python train.py --n_layer=19 --d_model=64 --n_head=2 --n_kv_head=2 --head_dim=32 --d_mlp=256 --vocab_size=1024 --activation="reglu" --norm="rmsnorm" --norm_place="pre" --norm_eps=1e-06 --positions="rope" --rope_base=1020.0 --rope_fraction=0.25 --qk_norm=true --attn_scale=0.25 --bias="qkv" --tie_embeddings="early" --parallel_block=false --extras=["some layers without attention", "local attention windows", "paired heads", "gated attention", "capped logits"] --init="normal" --init_std_qkv=0.0686 --init_std_o=0.0111 --init_std_up=0.0686 --init_std_down=0.00557 --optimizer="muon_variant" --lr=0.00797 --lr_mult_down=1.5 --beta1=0.95 --lr_head=0.0156 --warmup_steps=0 --schedule="wsd" --decay_fraction=0.691 --decay_shape="linear" --final_lr_fraction=0.0 --batch_tokens=[8192, 16384] --seq_len=256 --doc_mask=true --train_tokens=109400000 --steps=9242 --dataset="wikipedia_en"
Each number is 128 + 24 x the weight over its row's rms, rounded and kept within 0 to 255. Layers, rows and columns count from 0. The size above them is the row's rms in percent of the matrix's.

# layer 12 attention query, 64x64, rms 0.328, rows 0-24, columns 0-63
size [ 87 159 139 101 119 109 139  77  97  95  88  72  85  79 111  88  80  63  77  99  72  99  70  91  88]
[[120 136 107 120 143 180 109 124 108 125 141 132 134 118 115 181 137 125 187 134 160 102 157 103  96 114 151 137 173  99 127 109 113 125 113 134 176 176  78 124 102 119 128 129  91 131 121 139 100 100 109 120 119 145 118  91 126 128 112 140 146 164 100 154]
 [126 167 111 129 163 117 129 142 124 107 111 141 145 165 125 133 161 132 140 135 158  84 151 127 169 135 144 108 154 142 113 139 123 131 178 104 117 147 121 108 112 177 104 112 146 141 200 171  97 121 117 120 127 152 160 124 140  74 105 103 148 132 113 124]
 [128 169 114 145 139 106 117 162 134 103 135 124 152 189  92 110 117 148 164 148 145  98  96 127 169 130 132 136 160 149 101 141 109 133 152 135 110 113 121 116 120 155  95 144 155 136 165 171  96 115 135 134 134 126 138 147 133  88 104  63 153 152 141 131]
 [137 155 151 135 155  75 119 131 120 148 109 119 102 160 113 103  92 142 184  90 116 118  63 139 138 136 157 133 116 180 110 106 133 157 110 136 157 153 115 103 158 132 148 143 150 108 127 122  95 105 131 150 134 151 105 141 159 132 127 128 140  96 165 116]
 [120 169 120 129 117  99 140 123 122  96 139 121  90 165 124 147 163 136 121 162 138  96 134 133 176 110 131 139 127 139 104 166 141 126 170 129 118 156 144 107  76 192  93 128 113 123 184 148 127 102 126 149 159 128 151 131 135 101 110 115 108 162 119 142]
 [ 71 109 138 134  98  84 122 112 151 154 128 106 129 136 143 157 146 145  97 201  92 160 120 112 127 100 137 126 166 123 126 167 161 132  88 141 113 165 128 109 151 136 144 120 157 141 153 125 121 129 137 134 117 105  89 159 112 144 135 148  92 114 150 112]
 [164  84 146 133 111 168 130  91 136 157 125 110 142  84 139 127 137 108  88 124 106 178 111 110  77 122 149 125 112 130 157 124 155 124 109 139 149 179 110 141 141 112 138 138 149 138 112 106 166 146 109 111 125 106 116 103  98 165 137 183 115 123 154 127]
 [130 168  83 159 127 131  87 110 130 112 112 128 127 103 109 151 101 146 109 137 125 119  97 144 136 131 171 135 126 159 135 128 121 140 135 167 153 189 165 152  95 173 124  89  94 145  93 130  98 112 111 109 107 139 124 107 167  81 120 143 119 122 141 138]
 [151 136 150 113 141 117 163 114 124 108  83 135 109 144  92 124 114 154 199 155 108 114 123 136 165 117 135  74 171 128 116 153 152 137 106 143  99 125 118 100 116 139 128 121 123 124 147  90 137 139 147 146 143 146 186 102 144  87 141 131 109  94 103 115]
 [107 134 120 145 132  54 174 118 153 189 135 121 160  69 127 140  90 122 156 149 143 124  89 111 108  81 119 108 127 109 107 104 131 158 107 137 115 166 162 109 144 121 159 122 140 134 151 139 125 127 130 133 136 127 140 138 125 113 115 126 166 155 132 110]
 [ 73  95 151 159 108  86 118 129 138 156 132 143 130 135 132 115  89 138 144 127 131 154 128 145 144 145 143 141 134  81 112 154 136 154  84 180 163 124 155 143 131 102 136 114 116 132 144 101 108 139 115 119 140 204 153 130 146 149 113 166 128 127 109 100]
 [162 174 177 130 105 145 166 135  97 128  72 148 131  71 145 148 126 109 138 138  98 159 126 142 136 136 141 134 176 154 111 141 138 146 146 119 120 126 108 156 103 166 135 129 142 133 130 118 120  94  99 155 157 118 134 125 163 115 174 165 125 122  99 117]
 [167 139 159 146 143 107 113 149 133 148 108 145 136 101 135 150  94  79 179  97 154 141 109 103 102 129 110 132 114 125 152 137 135 148 130 130 115 156 142 136 147 102 101 146 102 182  81 118  97 150  94 118 158 123 106 147 157 159 136 174 156 141 142 120]
 [ 89 119  95 138 145  99 130  88  93 144 109 131 161 106 115 119  77 109 125  86 151 152 106 150  71 118 131 143 143 109 127 103 123 128 135 143  75  73 115  91 119 132 155 112 117 100  94 105 109 148 125 106 156 142 149 144 144 125 154 114 135 118 131 151]
 [126 172 138 111 131 168 140 129 110  93 134 145 151 132 156 114 134 120  96 131 170 160 165 161 128  93 176 153 141 149 100  81  94 148 106  98 142 111 146 113 101 120 115 159 117 122 155 119 147 156 118 102 157 108 144 135 115 159 172 158 104 128 115 149]
 [139 107 114 157 113 100 127 112  87 126  88 149 157  97 160 146 143 110  86 123 123 110 168 117 121 140 107 177 122 117 121 118 150 167 124 119 169 170 139 142 156 195 107 134 133 136 123 137 105  78 122 106 126 141 141 108 131 126 158 155 126  93 149 125]
 [163 100 134 151 199 143 108 123 110 143 122 186 110 134 153 148 151 139 159 139 131 173 145 124 129 131 136 140 139 153 137 134 154 143  83 156 167 146 138 131 147 164 132 168 141 106 173 125 137 115 127 132 125 130 178 149  98 133 112 134 155 163 140 138]
 [161 110 100  73  78 133 115 131 132 168 111 124 102 155  97 151 152 123 135 149 139 117 122 136 153 100 144 120 133 130 130 156 115 121 163 119 111 112 177 158 132  92 124 168 100 142 127  86 130 108 155 117 110 136  88 107 155 136 175  81 118 135 124 138]
 [143 144 110 107 123 143 112 166 184 123 177 152 161 113 105 137 175  84 109  73 120 128 123 123 128 134 168 128 123  95 111 135 136 114 150 109 142 120  96 110 131 162 114 116 120 100 141 154 100 138 147 139 120 152 132 167 101 158 109 169 170 127 127 116]
 [106 153 126 143  97 122 108 122 112 129 131 110 177 123 109 143 151  89 132 145 151  91 105  80 151 132 123 146  76 140 160 112 104 143 117 146 142 169  90 116 120 132 129 100 118  87 141 149  99 129 119 114  97 116 137 119 142  75  89 110 118 140 167 166]
 [160 117 157 148 119 188 132 106  98 110 118 141  85 146 170 115 125 153 159 107 135 155 121 171 154 108 143 162 147 136 148 126 156 140 117 142 145  97 147 110 141 141 117 134 135  88 124 153  88 147 165 131 125 157 131 119 121 121 147 191 152 113 127  93]
 [143 123 125 140 123 128 127 154  98 137 145 118 111 149 119  91 145 145 117 135 117 163 103 155 107 123 129 154 141 174 133 145  83 131  88 157 144 100 110 109 128 113 178 153 118 165 159 124 116 125 120 160 155  87 155 116 153 187 152 179 134 129 116  96]
 [133  95 103 132 131 150 127 102 135 133 131  98 149 149 139 123  81 112 149 130 121 134 143  72  92 150 131 148 138  61 119 117 133  94 125 114 151 104 139  88 134  85  88 141 110 156 129 136 130 115 111 128  78 101 132 102 103  98 153  96 163 103 124 136]
 [165 143 124 115 181 167 108 126 105  97 136 116 143 123 120 100 132 143  99 107 128  90 138 109 171 144  96 109 160 126 118 104 113 106 137 141 117 125  97 101 123 143 140 147 121 144  96  92 132 153 109 129  56 133 104 112 141 140 195 134 117 109 106 117]
 [131 151 109 131 132 106 102 162 152  88 146 151 112  94 121 109 126 151 102  90  95  98 121 122 144 101  77 115 122 104 154 140 115 116 144 150 117  99 107 124 147  99 132 109 135 171 138 115 194 150  97 134  91 125 106 117 111 101 113 113 116 159  82 126]]
# layer 12 attention key, 64x64, rms 0.335, rows 0-23, columns 0-63
size [ 93 135 105  99  87  86 142  99 100  84  96  84  91  86 110  93  97  82 100 100  80  92  95 100]
[[143 139 144 142 119 165 108  88  92 144 105 136 157 104 156 165 134 142 102 133  91 161 140 161 133 143 119 132 123  89 152 120 154 149 127  99 107  81 124 120 184  70 145  92 158 109 161 124 142 119 101 145  95 133 114  97 124 131 109 114 109 116 126 134]
 [ 86 128 113 112 169 131 139 143 120  94 120 133 147 132 153 118 111 102 115  98 140 109 113 163 153 106 162 147 106 136 142 111 123 140 128 123 129 131 148 171 128 132 147 144  96 164 170 175 135 150 126 125 208 174 122 137 173 120 133 155 111 142 128 154]
 [165 123 119 173 128 159 122 101 124 144 146  90 132 124 102 114 170 172 159 142 127 149 114 106  85  96 131 103 136 118 140 152 121 124 115 123 149 141 128 104 135 112  98 114 199  72 136 102 173 148 121 133 124 126 118 144 120 129 119 151 123 147  98  87]
 [151 118 111 139 122 125 100 127 124  87 161 144 153 136 104 112 127 151 167  88 162  86 124  91  90 143 111 114 152 129 125 125 130  95 153 122 104 136 162 133 110 126 121 154 134 114 171  95  80 127 158 149 150 103  93 162 106 112 112 128 155  92 145 165]
 [128 116 133 154  73 121 144 131 116 161 155  93 164 115 123 116 155 140 150 116 119 187 144 139 134 134 121 101 168 116  99 136 140 108 107 134 119  85  93  96 131 158 135 100 139 107 140 124 157 135 121 134 103 129  81  98  91 146 117  71 106 114 110 105]
 [217 118 128 165 126 158  95 120 118 131 119 140 130 114 143 131 142 133 130 141 142 131 131  88  89 135 103 103 159 128 121 148 136  76 136 122 131 101  94 118 163  97 120 139 174 120 159  85 143 102 109 105  96 115 153 150  99 126 126 113 109 110 133 133]
 [216 121  86 127 150 171  78 101 136 119 125 112 114 110  85 134 154 138 115 139 120 150 144 132 119 136 109 144 133 117 147 128 129 126 124 124 151 150 109 134 127 121 120 129 168 111  84 112 156 116 104 122  70 120 134 152  71 140 128 100 122 136 130 112]
 [115 136 119 148 153 144 152 134 169 150 148 118 103 127 137 123 133 149 157 135 159 128 166 140 165 151 121 116 120 157 127 122 127 170 127 104 163 191 109 100 125 153 108 113 128 159  95 124 110 108 174 142 190 155 123 157 133 123 183 134 121 114 136 150]
 [152  85 104 127 156 109 126 103 164 112  95 138 133 153 115 144 125 112 186 120 151 102  90 134 141 138 121 124 166 145 127 169 185  98 155 116  94 164 142 116 131 117 122 125 108 157 149 158  95  91 145 124 151 126 116 140 109 126 156 135 110  93  96 140]
 [146 143 120 111 156  99 102 135 139  98 143  88 171 186 130 185 108 158 136 146 116 139 154 123 104 150 129 131 135 151 104 148 142 100 141 189 153 153 132 155 114 132 116  90 122  99 116 117 111 111 141 142 187 124 127 124 166 155 120 132 135 145 136 138]
 [128 120 149 162 132 139  93 118 150 117 114 145 180 148 131 142 108  98 120 136 134 183 161 161 127 129 163  85 145 113 125 117 127 149  89 122 129 141  98 113 159 165 137 117 153 131 169 121 152 116 112  91 159 136 166 115 130 134 133 186 149 152  92 118]
 [127 138 114 147 147 108 145 128 122 108 119 155 138  98 105  69 149 152 108 115 161 152 109 177 152 122 124 107 164 156 140 156 165 109 135 133 157 135 162 132 111 135 120 124 113 169 153 109 141 167 129  74 139 111 150 110 142 154 124 170 111 141  76 128]
 [144 154 117 133  69 157 116 150  82 115 121 116 109 106 167  77  95 139 145  97 142 125 161 126 111 102 123 121 127  88 131 154 159 153 120 163 147 120 163 130  99 124 165 116 112 127 134 121 130 134 128 134 144 111 126 203 150 124 101  96 120 124 118 148]
 [119 129 176  98 111 128 127 148 113 142 117 105 164 135 106 124 122 167  93 135 154 181 136 154 121 103 111 106  93 110 120 117 148 119 165 104 107 152 101 112  92 163  98 131  88  99 120 110 106 159 174  94 110 142 134  98 136 134 109 143 151 141 119 166]
 [110 137 120 104 106 159 153 110 101 117 130 109 100 133 171 140  97 123 143 145 147 105 135 128 108 108 161 144 109  95 118 122 103 103 161 105 179 151 157  95 117 127 101  93 124 173 141  85 116 176  75 130 144 100 128  84 148 121 131 138 123 125 112 115]
 [103 148 108 148 142  83 102 139  98  93 116 146 160 104 145 102 139 113 132 157 139 104 126 123 143 119 123 131 150 113 102 158 106  84 149 137 139 145 141 115 111 134 102 158 174 100 113 113 125 155 143 100  71 145 114 157 157 145 171 169  89 106 120 111]
 [106 158 139 157 156 135 135 118 121 122 190 116  58 114 141 135 121 124 136 126 106 134 127 184  98 153 160 113 160 138  93 180 107  91 142 150 153 140 103 133 124 124 133 150 121 138 118 111 173 122 163 142 124 126 152  86 132 128 113 105  98 128 123 118]
 [127 133 156 114 121 159 154 141 129 132  82 107 139  89 114 161 136 120 148 128  81 165 134 166 137 102 117 180 124 146 125 164 142 152 135  98  75 110 127 185 108 150  96 100 151 138 151 102 135 139 135 159 144 126 117 117 129 148 115 138 145 103 117 167]
 [114 139 120 117 164 116 115 126  94 151 144 118 137 145 107 116 134 122 120 116  97 102 139  68 120 147 131 126  70 159 131 125 144 186 126 113 126  83 129 109 160 104 132 101 152 156  70 145 153 118 130 159 126 114  90 160  94  91 129 130 138 130 105 141]
 [150 167 122 177 122 124 129 121 173 111 107 149 140 107 115 131  99 131 148 108 161 112  88 123 142 159 156 145 114 186  93 102  98 129 127 132 147 124 110 135 106 140 129 169 144  84  84 139 165 135 148  95 115 145 101 134 143 105  99  97 117 156 131 113]
 [114 163 122 109 137 180 127  99 130 125 131 187  96 109 128 149 150 161 124  81 139 126 136  85 142 144 139  82 159 141 106 135 130 104 138 158 102 128  99 116 122  90 130 144  89 160 127 140 167 150 145 106 144 137 136 117  91 147 159  87 114 143 135 136]
 [154 120 119 156 138 189 124 121 103 137 129 175 121 129 129 111  93 135  93 112 154 169 147 136 129 126 156 139 128 139  99 133 136 118 118 154 146  90 124  95 155  99 134 112 119 132 183 132  92 129 180 147 124 101 118  76 124 141 104 133 124 141 104  79]
 [130  98 129 137 122 153 150 100 106 106 116 104 126 156 128 136 133 135  82  93 108 134 155 134 160 105 156 130 135 117 104 118 129  93 102 141 157 118 117 141 171 162 116  89 114 180 102 176 170 108 132 116 107 180 101 113 148 135 140  83 113 117 153 136]
 [ 87 122 131 106 114 167 118 139 138 110 112  90 131 139 151 148 169 127  72  86 128 117  95 126 160 121 101 119 125 142 136 148 160 121 136 108 141 103 121 154 138 155 120 126 135 145 154 130 126 141 161 124  99  69 115  99 123 139 148  67  75 109 131 141]]